Each number is 200 + 40 x the weight over the matrix's rms, rounded and kept within 0 to 999. Layers, rows and columns count from 0.

# v: layer 5 attention value, 256x224, rms 0.0428, rows 51-63, columns 168-223
# o: layer 5 attention output (transposed), 256x224, rms 0.053, rows 51-63, columns 168-223
# q: layer 5 attention query, 256x224, rms 0.0429, rows 64-110, columns 168-223
# k: layer 5 attention key, 256x224, rms 0.0429, rows 64-110, columns 168-223
v51,185,161,239,231,204,184,208,213,181,216,218,233,188,157,225,240,157,211,200,223,204,194,177,242,221,166,199,222,184,191,198,236,196,204,237,195,221,206,189,187,173,204,149,199,170,215,214,142,201,194,204,208,226,210,236,221
o51,227,171,175,175,223,210,264,161,191,206,181,148,165,168,254,209,214,231,203,185,238,196,201,221,237,146,217,224,218,282,205,204,192,169,129,225,187,199,198,229,248,171,182,218,244,221,214,201,165,195,182,235,163,162,162,188
v52,199,191,193,187,209,221,210,225,247,264,191,250,151,218,211,245,218,203,194,210,246,201,152,167,213,179,132,249,217,187,158,206,219,152,209,194,232,194,208,185,211,181,242,188,178,171,215,211,181,196,261,181,202,240,220,229
o52,183,117,236,192,213,195,199,249,164,115,218,182,249,186,194,181,202,183,222,217,196,214,230,236,218,194,274,133,230,178,224,151,171,252,248,156,234,186,213,177,217,264,218,194,217,190,211,195,203,143,123,241,230,150,174,203
v53,211,193,241,151,158,218,190,173,193,179,183,142,201,169,179,250,207,204,198,216,218,196,163,216,169,171,166,163,222,253,234,199,123,184,213,178,198,202,224,205,229,152,210,219,192,179,172,200,188,212,173,186,200,193,202,206
o53,182,221,206,171,189,231,189,192,258,212,159,178,240,251,198,220,194,179,285,254,254,208,159,196,185,208,179,221,190,209,218,183,170,216,175,234,162,172,188,161,200,202,249,228,224,142,184,168,243,187,204,246,251,252,139,244
v54,224,232,175,188,173,178,182,199,162,206,227,190,157,231,185,221,211,196,177,232,173,239,246,254,179,217,195,210,235,232,178,207,203,165,200,202,221,227,236,184,185,251,238,242,207,189,183,219,197,166,180,173,166,199,262,143
o54,158,217,197,218,170,205,220,265,217,206,186,267,216,238,190,214,197,227,205,197,168,211,233,195,172,206,225,180,230,163,181,186,184,190,209,127,182,237,187,188,177,180,169,194,200,213,222,228,176,232,195,141,234,207,196,138
v55,219,192,140,240,240,260,155,208,146,238,232,220,143,252,198,217,210,209,182,179,236,209,183,119,187,251,190,169,196,204,153,158,165,192,216,212,220,187,236,248,215,244,195,213,219,246,172,259,189,230,186,238,181,198,214,173
o55,174,198,179,211,188,200,206,248,173,182,255,206,193,225,164,172,166,154,198,173,167,212,204,206,242,186,221,218,200,198,172,221,171,187,239,171,189,202,210,189,224,228,217,183,230,181,219,242,148,185,145,209,208,194,231,216
v56,200,217,210,192,188,176,177,207,186,202,255,215,164,190,200,192,134,184,213,181,174,199,185,156,170,192,173,173,168,199,186,202,179,218,273,196,194,204,185,192,216,232,202,236,238,161,214,216,173,198,188,152,202,231,213,186
o56,223,197,131,131,210,200,232,174,157,195,167,142,238,188,221,288,250,221,261,207,130,172,150,217,234,150,202,227,247,195,184,192,209,189,241,194,200,207,142,202,170,185,191,204,237,246,173,152,254,201,178,227,174,236,196,213
v57,224,194,279,145,153,190,209,194,212,214,316,191,253,187,225,193,215,208,223,211,219,170,213,192,153,215,163,186,147,218,178,193,166,192,227,201,153,174,227,248,218,202,240,241,158,212,206,208,197,218,195,104,167,270,197,175
o57,220,167,232,163,163,166,221,206,221,209,132,260,219,234,188,212,217,210,209,242,217,189,205,258,171,200,208,204,201,192,266,231,185,210,169,162,179,191,232,195,160,218,230,224,167,198,172,181,223,220,212,204,211,220,215,156
v58,190,148,250,215,192,186,205,221,168,183,193,230,215,150,220,223,209,203,221,183,228,137,249,171,212,171,229,210,199,238,167,124,214,221,156,161,234,189,191,259,196,174,210,188,214,161,191,160,159,236,182,200,228,229,164,188
o58,234,241,196,186,230,205,198,179,217,182,256,177,125,207,237,225,189,178,211,244,222,194,201,245,177,198,217,187,210,211,182,242,210,197,249,227,171,178,204,208,172,191,193,243,247,201,186,233,262,147,232,192,176,231,170,208
v59,191,240,214,177,165,248,224,172,234,238,241,161,177,203,179,212,220,160,219,213,255,187,219,185,213,231,227,171,238,163,215,243,181,211,220,251,216,206,177,249,160,169,268,248,202,167,186,228,176,199,237,199,208,220,217,201
o59,236,192,217,188,217,189,162,198,251,186,155,194,200,188,231,206,206,236,241,228,180,162,212,205,155,233,253,212,219,189,175,204,170,235,190,175,146,160,231,176,183,221,196,164,197,184,189,201,214,224,196,193,214,179,203,173
v60,226,159,164,225,154,202,167,204,161,158,107,200,182,213,192,226,177,198,241,200,215,192,206,167,228,196,196,164,249,257,173,209,200,213,235,191,239,187,213,213,232,217,205,180,141,239,273,231,222,192,182,265,214,164,157,240
o60,146,177,222,188,213,228,157,236,210,214,170,160,212,211,183,185,200,176,238,145,252,184,209,202,192,163,167,179,190,181,194,228,219,189,265,199,230,205,248,163,146,186,201,171,145,206,176,194,185,225,211,226,184,209,169,210
v61,147,301,169,243,198,165,269,237,200,180,223,245,191,180,220,192,150,182,183,167,232,219,226,207,161,199,171,173,156,208,254,176,228,215,202,197,207,221,199,214,160,212,210,243,226,171,215,225,203,203,202,190,172,170,203,206
o61,200,225,164,152,181,259,149,173,161,182,182,193,203,175,149,175,229,246,209,151,159,164,178,156,170,244,227,183,193,173,216,269,194,178,273,210,194,220,251,172,169,207,281,211,99,172,211,177,184,196,180,216,199,191,256,211
v62,223,137,222,218,215,199,169,203,144,206,171,219,207,264,195,164,162,226,196,163,209,236,223,174,175,222,221,141,173,233,157,210,197,196,271,203,206,299,242,236,243,234,213,199,241,198,210,151,187,156,205,259,204,221,187,198
o62,160,260,128,199,179,205,195,239,216,167,226,147,212,220,182,210,176,204,200,191,155,188,166,182,243,141,171,236,248,216,147,170,212,163,233,223,195,244,192,195,216,202,141,184,191,246,226,181,223,189,196,221,154,199,234,222
v63,199,131,202,263,178,164,204,210,177,168,252,254,187,213,181,194,244,201,214,198,189,220,242,183,287,240,163,235,163,178,153,160,227,246,196,211,183,258,229,251,217,251,248,192,267,196,229,208,185,181,173,249,229,208,204,194
o63,196,218,152,233,232,164,154,213,182,193,220,179,191,207,216,148,237,221,131,138,171,164,232,169,216,149,250,188,206,202,201,209,177,184,208,166,191,203,197,241,180,196,163,204,139,227,196,230,204,204,194,150,163,150,257,179
q64,202,167,224,158,230,234,183,161,186,185,244,246,194,177,170,225,239,239,223,217,145,196,190,163,155,111,254,222,260,161,205,189,217,234,199,170,233,187,198,243,250,215,176,199,193,123,85,228,205,178,245,212,245,168,253,217
k64,144,200,180,177,148,302,214,149,169,130,166,226,223,238,143,221,210,234,203,217,192,125,168,233,276,124,259,212,307,137,232,166,122,187,306,299,244,130,149,173,228,109,179,186,209,269,154,118,221,170,235,205,221,171,254,230
q65,155,215,162,185,180,234,169,154,216,202,215,225,161,264,175,183,261,229,188,169,215,140,149,233,227,229,276,182,258,179,241,131,206,203,219,217,211,165,190,154,204,197,189,214,180,182,142,178,231,191,187,216,217,193,249,195
k65,246,226,263,167,179,199,219,246,200,272,174,192,152,210,200,240,182,182,251,209,197,239,243,234,225,171,170,235,149,221,150,205,203,188,210,187,277,222,208,224,212,197,227,196,145,225,198,164,193,220,261,185,152,153,198,182
q66,240,233,209,199,241,164,249,227,188,243,185,136,237,204,220,172,201,160,197,262,192,242,243,225,202,227,92,195,118,189,199,270,233,185,170,142,176,210,190,165,151,252,234,135,249,204,292,235,177,212,178,185,175,201,135,197
k66,216,134,254,184,199,163,193,248,198,205,153,154,284,146,251,161,221,214,166,169,169,223,233,130,190,275,199,216,161,190,195,189,227,222,145,150,176,199,185,198,192,221,174,216,209,180,227,246,211,191,209,182,254,221,238,203
q67,155,175,211,183,212,290,153,159,181,180,192,185,126,204,210,185,242,238,227,164,248,179,237,232,247,204,289,207,236,178,222,128,184,161,253,253,259,174,175,224,261,173,174,186,158,162,144,160,255,160,235,264,216,254,246,160
k67,162,204,152,231,182,207,229,218,158,187,214,200,180,234,134,226,197,232,209,237,196,180,145,227,216,173,177,262,248,233,203,177,181,200,247,269,162,184,194,141,230,198,235,183,203,267,193,140,247,113,180,192,225,187,167,197
q68,167,154,192,228,166,279,169,122,246,156,217,213,172,240,173,197,210,282,229,135,196,170,203,160,238,158,203,211,217,196,229,140,205,202,234,241,234,203,163,212,208,148,168,238,163,156,164,188,207,184,185,253,196,183,195,193
k68,204,195,193,210,178,207,175,218,153,226,211,189,173,181,150,211,197,214,186,231,301,186,231,266,192,189,233,195,258,203,221,193,145,248,172,269,158,187,221,147,216,140,222,211,158,301,222,177,247,202,218,169,252,178,173,195
q69,232,191,217,179,185,145,263,201,217,194,223,187,217,164,220,245,198,169,176,241,236,217,197,235,250,223,97,227,118,199,170,221,219,153,244,187,158,187,212,180,172,188,210,164,197,199,318,241,218,231,113,198,240,230,183,202
k69,210,172,248,186,191,184,215,205,218,269,203,256,214,188,244,245,183,182,195,187,135,193,204,191,193,165,163,181,243,220,172,189,234,206,176,223,193,251,218,190,194,220,201,191,243,203,186,210,212,226,160,156,207,233,250,210
q70,193,201,224,226,191,196,217,240,219,199,264,127,207,237,221,216,185,208,173,224,193,179,195,211,187,211,161,188,156,218,238,198,192,152,146,152,212,191,266,193,218,166,232,200,212,260,301,245,119,239,123,143,195,222,151,191
k70,185,194,214,146,211,206,189,180,235,210,185,213,198,223,285,202,216,162,211,164,118,234,239,205,183,231,213,179,240,206,194,210,220,196,181,151,176,210,213,240,200,273,152,222,270,152,205,125,173,192,221,191,136,209,197,210
q71,213,241,234,192,195,140,184,254,258,236,242,169,181,192,223,189,210,98,150,265,201,241,189,290,150,256,190,277,183,176,254,230,180,171,157,225,213,258,214,176,167,181,202,163,206,241,250,275,201,212,207,227,161,245,164,194
k71,234,238,232,172,200,165,176,249,207,216,231,168,148,182,307,188,234,244,193,213,125,220,228,206,198,216,235,194,230,196,228,231,250,213,186,164,224,192,219,173,167,226,147,200,224,162,193,189,166,196,192,191,155,163,146,178
q72,228,170,198,161,202,215,190,246,240,168,275,210,206,211,189,203,217,146,247,144,224,210,236,239,190,183,199,204,129,276,184,157,144,189,230,154,233,248,281,233,243,115,186,248,207,174,223,204,213,197,218,193,164,165,181,276
k72,234,239,236,212,201,284,159,163,162,262,153,210,236,220,167,206,177,190,197,171,210,181,193,234,212,250,224,112,143,203,182,176,207,220,209,185,171,245,209,117,167,198,186,171,203,250,251,207,202,222,217,188,211,161,207,170
q73,222,215,216,177,216,165,186,191,193,210,173,226,221,232,157,176,227,207,186,202,171,206,229,184,189,203,176,206,193,199,214,160,179,255,163,229,156,202,209,170,230,177,210,214,195,146,228,182,186,177,189,188,192,230,146,191
k73,133,183,191,257,184,262,161,173,213,128,202,199,202,190,125,210,255,189,301,180,312,128,180,210,177,142,217,226,211,186,197,177,168,191,231,241,249,165,194,201,201,166,233,183,197,281,111,176,244,188,136,287,189,168,249,144
q74,220,169,178,208,171,129,178,190,164,174,142,253,210,163,234,237,187,213,257,238,215,198,215,187,213,256,143,193,212,201,200,267,203,232,137,187,207,227,217,224,184,243,205,132,181,175,299,178,256,231,210,209,164,252,198,218
k74,179,226,175,186,232,257,246,194,176,184,132,182,190,229,233,243,230,166,161,186,255,226,220,189,192,187,152,218,282,215,219,178,245,218,130,229,266,180,205,244,214,126,158,221,174,151,131,180,249,229,172,184,234,173,248,211
q75,199,179,234,257,217,229,214,271,204,153,204,243,209,183,245,197,211,195,217,247,164,215,205,177,158,159,215,260,270,221,198,282,244,185,140,199,247,204,248,229,194,169,187,165,191,257,180,263,172,184,209,147,209,223,199,153
k75,297,242,249,150,196,153,206,254,235,310,189,185,141,221,351,154,142,160,113,217,134,254,190,131,213,191,230,123,159,196,152,197,278,266,238,120,191,228,266,171,182,241,170,258,218,166,223,161,148,240,221,232,119,208,99,238
q76,118,183,207,273,107,319,249,112,235,145,182,265,199,260,65,148,202,360,219,198,277,141,191,129,191,116,284,261,369,92,273,186,128,204,213,337,246,95,148,259,209,99,194,147,127,168,55,154,226,113,154,283,337,193,356,217
k76,191,211,202,206,162,193,197,211,191,202,217,175,189,202,225,240,199,188,198,186,163,215,185,225,210,212,196,199,187,186,203,219,208,186,166,204,225,226,173,187,174,217,184,213,206,206,200,196,201,202,195,191,187,202,221,213
q77,168,143,199,233,185,208,185,175,137,140,135,209,176,202,139,228,102,269,212,221,231,128,252,170,208,174,221,247,188,217,206,161,184,243,209,272,223,167,147,196,219,217,158,198,170,227,167,177,319,185,237,298,245,253,226,219
k77,175,215,219,197,243,199,211,197,255,213,221,145,166,145,196,219,207,201,259,178,231,162,238,253,154,252,169,222,166,229,193,181,228,214,125,137,232,259,252,196,206,235,209,191,214,177,243,229,179,256,172,178,171,237,198,234
q78,192,213,196,184,245,199,233,255,198,231,265,199,171,205,248,152,184,169,240,293,186,188,206,134,174,174,137,177,250,205,279,246,207,236,183,171,256,147,190,213,242,196,198,190,243,182,213,264,137,169,233,192,203,154,142,198
k78,205,160,219,284,191,214,198,124,207,146,176,208,195,196,204,212,227,230,171,169,221,152,182,155,224,196,189,102,249,160,189,163,158,221,168,220,173,144,135,179,206,216,166,223,136,142,182,136,221,234,214,238,238,161,299,217
q79,243,250,160,145,261,203,188,175,240,267,224,204,216,203,217,233,209,226,199,178,139,157,187,284,218,204,200,170,183,192,136,145,236,206,291,261,122,219,187,203,160,249,207,206,226,237,169,152,263,176,199,224,194,281,216,172
k79,141,266,185,215,215,209,196,299,250,178,192,214,219,157,197,212,227,235,200,200,180,157,205,215,140,179,237,201,212,269,302,187,208,206,202,195,184,215,215,171,195,171,214,195,212,295,201,227,231,257,190,151,174,215,269,208
q80,240,188,139,280,210,236,238,230,230,180,169,147,215,154,233,199,192,196,174,253,205,159,175,191,219,201,244,231,190,241,183,150,234,155,190,166,193,95,168,237,260,229,146,157,244,180,165,188,199,244,190,177,230,103,182,205
k80,146,122,224,219,221,179,216,189,184,140,184,216,224,230,158,156,185,148,231,240,238,197,195,228,214,230,184,121,171,124,249,215,160,253,205,153,179,292,139,141,244,247,276,181,223,162,190,173,214,171,196,219,252,227,226,205
q81,209,215,153,137,173,213,160,127,201,243,187,142,222,256,236,185,191,240,203,154,199,181,269,215,228,187,226,237,234,230,119,177,239,211,241,149,250,227,171,168,237,143,136,160,207,199,140,201,244,153,313,195,138,263,184,251
k81,242,188,234,184,197,186,190,243,244,206,244,214,225,241,140,232,191,229,157,184,196,164,174,183,178,248,191,203,163,233,174,172,231,270,128,236,195,199,228,227,168,177,209,256,207,229,190,237,237,201,162,166,172,139,185,186
q82,184,190,208,175,257,198,193,191,230,200,239,210,237,233,191,302,220,295,186,209,144,174,169,251,245,234,233,155,261,254,268,246,253,209,242,160,236,201,221,204,206,185,245,210,166,177,185,220,216,164,258,226,254,177,183,225
k82,129,176,213,140,244,221,136,226,229,212,160,215,204,207,191,187,238,175,236,188,219,194,189,146,200,194,201,266,256,223,219,166,184,219,230,251,185,208,202,195,202,175,191,191,243,193,226,207,202,185,218,198,131,203,207,146
q83,220,192,259,233,184,157,282,237,221,199,204,189,210,229,173,215,193,171,194,237,240,187,173,233,225,153,179,165,228,150,222,215,246,213,185,206,217,183,182,181,219,169,200,196,180,186,224,240,214,185,183,228,177,161,160,213
k83,266,141,204,250,182,199,172,110,210,118,210,238,206,266,160,206,241,201,187,190,231,158,167,224,172,187,198,235,184,178,213,154,142,134,181,250,162,196,189,172,253,211,239,267,252,195,225,190,209,160,161,180,216,178,190,203
q84,177,178,166,251,187,181,244,183,165,247,199,199,262,176,210,238,144,220,208,192,199,182,213,155,186,135,175,215,171,136,257,199,255,225,218,242,192,187,169,171,217,173,214,196,151,189,196,165,173,166,236,275,197,154,230,175
k84,239,202,182,186,208,137,177,200,200,105,171,214,181,155,154,137,189,230,206,191,200,184,214,150,238,158,132,252,151,247,138,218,188,132,145,205,218,269,184,238,169,222,166,185,189,172,231,210,161,192,250,238,236,238,141,214
q85,189,166,190,217,242,240,214,198,133,168,103,209,164,182,163,193,214,197,189,191,168,198,187,218,210,206,209,176,220,190,244,195,206,193,164,256,169,202,232,232,207,262,163,233,194,191,192,228,206,260,221,170,169,176,207,196
k85,203,198,189,205,160,252,222,278,192,259,206,177,266,186,256,200,221,182,127,164,231,198,207,167,267,154,198,221,227,184,255,225,177,194,211,228,186,216,146,196,218,157,169,230,224,188,252,242,255,195,298,200,211,168,190,166
q86,191,199,239,257,191,214,281,235,232,202,241,198,203,161,229,183,253,203,182,293,211,143,185,203,183,199,164,201,144,218,156,190,142,138,134,207,173,182,225,146,209,216,200,183,191,251,192,143,200,250,252,206,216,207,237,165
k86,186,255,257,181,243,145,192,225,221,197,178,174,214,245,211,168,167,178,258,231,175,208,241,271,157,255,199,158,176,194,252,206,253,174,233,132,242,261,218,272,276,248,190,237,194,210,153,217,171,187,262,256,228,170,164,211
q87,285,206,197,107,192,139,217,157,186,221,250,224,251,234,256,191,194,204,167,176,196,252,196,194,156,221,151,256,234,160,235,177,222,208,238,294,171,226,234,281,203,128,225,219,191,202,231,269,189,157,205,231,152,238,183,220
k87,221,206,223,184,140,191,145,252,179,189,192,145,156,252,237,180,192,242,193,212,182,188,130,234,228,196,216,242,173,203,112,195,179,131,162,207,161,167,190,222,200,257,146,238,182,203,219,242,160,164,226,115,217,153,210,172
q88,190,267,165,160,209,178,136,215,167,250,154,259,252,259,170,197,191,189,184,222,197,189,154,194,268,208,182,238,185,239,189,232,228,218,187,245,227,207,223,223,253,218,170,137,236,214,191,171,190,234,158,202,179,210,166,253
k88,166,152,221,236,163,214,245,198,177,211,233,196,164,161,171,273,254,202,251,220,222,241,138,185,165,221,221,153,169,170,261,211,215,217,195,243,251,145,112,205,191,106,161,224,228,217,168,224,211,195,252,179,198,189,235,168
q89,188,166,156,194,149,280,233,182,210,137,222,147,249,281,172,122,270,224,210,210,229,155,208,182,269,232,283,132,130,168,213,165,182,202,227,214,233,231,188,166,211,210,212,210,147,220,132,166,217,275,242,218,214,146,284,199
k89,160,197,248,148,223,126,213,220,190,250,196,271,179,239,232,232,143,148,208,177,109,238,213,250,186,243,137,245,219,240,246,236,274,216,173,151,226,208,136,220,153,266,210,185,224,204,153,213,160,139,208,207,163,244,160,198
q90,197,184,143,257,158,220,158,239,173,175,188,143,231,294,166,190,216,273,189,159,213,245,145,241,182,215,259,203,235,207,229,150,215,249,134,222,191,233,228,204,273,208,256,247,184,300,216,215,178,170,199,222,212,205,190,199
k90,167,297,254,196,215,167,182,223,210,199,205,149,153,175,217,193,228,180,203,264,221,165,215,250,217,196,153,247,221,196,170,204,172,259,229,200,207,190,186,269,202,245,191,142,211,152,166,163,270,239,225,270,199,211,169,206
q91,172,207,228,178,206,158,190,157,251,245,211,236,260,243,241,178,227,163,245,280,236,204,213,208,204,173,149,187,197,207,146,264,202,203,288,269,180,266,190,121,226,193,280,185,232,229,182,186,179,233,266,159,222,252,190,229
k91,160,221,151,213,211,239,266,171,177,162,126,230,140,191,172,166,169,254,206,192,159,217,246,140,198,177,221,218,227,218,187,194,197,215,213,236,262,160,184,169,214,178,227,222,159,307,178,78,186,226,142,220,224,201,239,167
q92,179,143,206,160,147,221,225,204,243,213,226,191,207,245,194,205,200,196,171,193,219,252,239,172,178,265,261,219,199,216,202,127,195,114,184,261,209,150,219,193,125,180,162,244,236,237,146,230,191,136,241,278,165,148,186,220
k92,242,204,273,277,164,159,172,225,197,200,193,207,229,239,246,179,193,208,194,231,158,196,137,282,201,202,162,212,221,234,219,224,277,165,200,136,192,180,241,163,191,260,165,250,269,222,201,164,122,124,223,194,186,219,178,195
q93,141,258,206,215,169,134,242,200,158,210,144,155,265,225,163,273,165,230,185,175,192,107,184,192,194,210,150,203,202,219,143,236,273,272,191,226,202,205,149,211,199,249,211,100,252,112,270,252,181,164,220,203,256,197,214,156
k93,140,182,184,206,239,225,244,138,192,144,218,242,122,146,179,184,167,203,281,263,261,212,256,247,185,156,137,223,182,214,245,220,242,213,220,244,202,187,168,209,199,186,228,300,209,194,165,185,224,206,148,198,186,245,203,143
q94,180,165,200,124,153,170,200,185,210,222,161,213,297,211,219,223,188,227,212,166,228,241,143,189,241,185,181,174,136,208,211,100,190,140,183,208,158,204,140,187,189,185,254,154,166,196,191,135,193,197,187,166,177,221,263,181
k94,157,164,199,207,190,159,191,272,162,154,205,216,252,174,179,226,177,177,270,167,167,139,239,215,180,206,191,162,195,191,193,291,247,180,235,170,282,214,204,211,226,228,265,282,213,194,173,249,205,220,167,121,247,165,145,166
q95,154,296,193,182,143,177,218,184,137,174,186,156,211,205,173,130,178,204,124,131,185,210,247,156,173,218,199,251,225,231,146,214,192,238,238,118,266,169,200,243,230,199,222,177,215,154,191,260,222,159,215,206,188,168,194,260
k95,158,218,178,181,292,258,155,171,175,156,286,178,231,117,196,191,159,176,234,222,223,203,164,280,191,201,161,211,228,156,185,177,191,218,204,231,242,218,199,144,201,273,264,226,191,221,152,263,228,268,169,164,228,205,230,218
q96,198,233,241,203,215,138,202,237,154,229,212,126,217,237,223,162,158,148,149,189,247,231,220,163,200,225,107,207,77,277,130,273,215,212,187,187,166,276,164,195,122,227,237,166,204,209,280,237,184,202,186,158,223,158,91,126
k96,223,155,217,210,177,195,175,213,169,208,144,228,197,194,200,211,251,202,217,173,195,164,221,219,180,216,259,227,231,201,224,230,205,239,180,193,181,168,169,250,269,194,171,195,237,194,201,224,170,173,186,226,236,237,234,211
q97,226,126,236,207,197,223,205,125,191,149,230,298,227,184,203,188,220,229,261,171,160,145,220,165,178,141,250,242,305,207,202,151,200,240,220,169,202,178,193,256,254,189,176,191,166,134,144,197,209,177,201,230,202,177,250,241
k97,176,197,152,227,228,237,199,162,185,177,160,203,190,220,85,184,228,220,245,211,249,160,187,200,253,180,186,204,208,125,262,202,160,205,288,273,193,138,216,152,230,123,198,189,188,283,176,174,200,166,215,155,252,167,266,163
q98,184,220,145,211,247,201,198,261,210,218,199,213,197,207,234,183,208,179,194,171,223,213,207,215,257,208,158,166,171,173,217,210,160,167,209,226,158,216,174,179,188,187,228,183,190,243,278,209,172,205,180,230,190,185,170,151
k98,248,185,194,149,188,192,163,238,220,244,212,199,177,179,286,194,195,167,180,194,149,198,248,186,234,239,178,178,183,261,176,255,271,203,145,168,182,260,195,215,209,267,156,266,230,162,228,196,179,211,208,187,203,209,177,189
q99,188,188,172,170,218,181,178,158,183,171,191,228,143,182,185,156,154,213,232,188,213,221,182,176,208,140,208,189,300,176,214,176,216,275,189,207,196,205,208,287,225,241,193,232,190,220,112,211,239,194,244,168,152,187,244,189
k99,133,181,172,208,161,239,213,229,189,140,180,193,190,255,160,167,158,218,206,202,257,213,200,247,214,149,176,237,193,176,253,182,206,204,225,231,244,186,162,155,171,178,224,177,115,236,223,171,250,217,175,231,175,190,181,203
q100,174,181,235,186,170,239,212,166,230,186,168,213,205,224,217,227,218,268,188,187,187,228,198,177,127,148,253,212,236,161,187,175,235,174,191,214,196,204,219,195,190,227,228,207,195,169,155,204,221,230,171,193,155,164,216,218
k100,199,133,161,211,236,296,225,153,213,111,195,235,204,213,185,183,250,239,216,205,233,182,185,197,207,141,232,246,195,171,232,155,225,218,222,241,227,170,218,224,177,187,155,191,184,186,165,164,233,177,184,197,214,185,216,218
q101,224,180,160,181,186,238,178,181,236,147,179,252,205,254,192,232,199,274,228,159,216,180,225,200,218,133,226,214,213,182,221,128,198,170,221,269,237,226,203,240,231,172,234,202,147,160,182,196,245,205,162,237,246,200,252,235
k101,151,197,172,204,180,260,184,125,186,185,170,237,192,196,177,187,216,216,203,271,242,192,190,225,216,204,183,191,191,172,231,238,117,189,189,247,238,175,199,160,212,169,223,211,186,290,154,214,256,232,149,187,276,221,242,210
q102,250,172,242,165,169,212,155,176,275,194,202,155,178,179,221,282,220,171,212,187,171,114,207,228,232,208,245,154,168,180,211,221,198,121,213,240,194,200,208,222,237,194,160,213,247,158,184,221,174,129,183,235,149,236,193,188
k102,156,219,119,246,133,223,258,209,167,202,169,254,197,272,120,245,226,235,239,179,208,115,116,173,146,168,143,229,185,119,250,180,189,213,228,250,139,177,205,169,229,161,218,221,130,259,216,152,231,98,226,123,222,239,301,274
q103,197,198,182,180,188,221,213,172,186,124,192,222,239,200,213,171,221,214,252,168,224,189,202,234,198,206,246,166,212,215,269,135,163,146,186,266,215,245,192,219,236,175,231,259,185,242,166,152,213,198,200,194,157,239,260,171
k103,148,211,194,171,165,261,200,157,151,156,147,173,176,224,198,197,179,201,189,224,210,225,210,197,202,172,253,233,270,188,189,232,168,211,230,257,194,145,225,208,216,130,137,181,197,199,180,200,204,162,210,252,186,222,199,170
q104,197,210,217,225,168,149,234,168,199,162,151,188,153,213,190,202,202,168,237,255,264,165,213,149,198,138,199,192,109,145,145,190,239,190,203,193,220,259,253,210,208,230,171,231,274,214,213,248,199,258,137,223,216,164,93,187
k104,228,169,240,211,167,177,295,146,211,183,225,197,274,162,165,268,135,154,230,163,196,203,233,252,203,207,101,185,163,194,231,196,194,256,278,238,203,249,190,202,137,186,215,237,132,152,204,293,206,254,198,231,178,230,278,212
q105,169,157,246,247,198,178,157,156,186,129,173,282,177,233,188,204,180,204,223,143,201,165,187,211,222,203,222,248,290,192,246,221,187,192,164,248,181,142,170,241,231,119,201,234,196,182,209,124,239,173,222,250,256,236,251,172
k105,252,209,157,243,194,219,221,193,229,194,216,196,243,204,171,217,199,187,178,242,267,198,204,206,162,216,160,229,148,226,198,200,187,219,206,230,227,218,227,214,204,251,161,219,188,228,210,185,255,247,191,204,191,209,176,218
q106,156,123,143,203,218,221,187,159,193,229,184,144,117,227,254,186,181,188,203,225,248,140,113,189,215,202,170,157,147,206,220,173,159,203,181,173,249,162,145,189,147,241,230,202,181,176,195,158,245,191,260,209,269,144,241,188
k106,153,205,223,184,174,182,228,198,186,152,127,237,94,251,226,239,213,238,203,155,224,190,227,258,194,196,201,247,287,189,186,180,144,229,195,180,182,231,151,248,158,180,233,178,182,217,249,223,109,199,189,252,202,203,184,232
q107,142,268,182,189,190,175,192,279,210,230,182,163,219,250,272,196,125,105,230,296,105,245,183,278,208,196,128,240,170,315,230,268,228,223,170,82,205,210,209,187,241,180,237,188,246,178,186,217,189,232,281,220,75,282,143,215
k107,264,186,193,148,234,203,176,192,172,224,220,224,165,151,241,188,260,227,144,221,236,229,190,160,248,251,248,117,152,143,214,205,179,264,183,213,248,240,243,156,178,193,236,193,228,253,200,196,154,215,245,183,232,177,169,246
q108,227,188,223,183,201,156,224,227,203,235,221,217,168,231,186,182,170,241,193,213,142,213,235,247,240,259,184,241,216,219,162,219,216,215,198,169,197,176,214,194,226,207,234,194,237,173,230,217,179,183,170,223,152,218,184,176
k108,279,284,214,83,276,45,160,335,261,320,262,177,150,131,445,133,166,148,117,222,76,279,199,108,186,349,169,158,105,254,188,194,277,212,80,0,134,290,224,248,179,291,193,251,240,139,297,291,155,216,266,85,103,187,81,207
q109,191,235,203,156,273,176,174,204,217,268,217,240,178,226,170,149,275,242,231,172,134,185,198,202,227,166,181,156,217,170,251,96,203,243,231,208,208,195,200,189,218,192,197,208,198,183,184,235,190,221,225,158,254,194,166,205
k109,286,265,235,167,189,95,142,357,241,303,228,153,161,153,327,151,191,204,162,224,156,205,200,224,181,322,267,117,128,249,91,270,230,179,182,53,191,183,150,141,180,256,199,172,244,144,265,182,191,256,204,170,147,201,96,156
q110,192,193,245,169,191,211,207,187,229,196,139,140,168,224,215,231,155,229,250,205,175,198,231,178,157,211,172,174,241,259,197,224,188,229,176,134,222,175,211,209,273,208,179,205,105,178,146,223,283,153,175,252,242,161,244,236
k110,235,159,158,146,205,250,219,180,212,240,289,244,231,272,156,147,210,232,118,207,245,174,184,207,180,241,232,204,255,162,179,181,157,203,239,255,197,209,198,195,215,190,177,163,270,178,191,207,179,227,156,265,185,205,229,254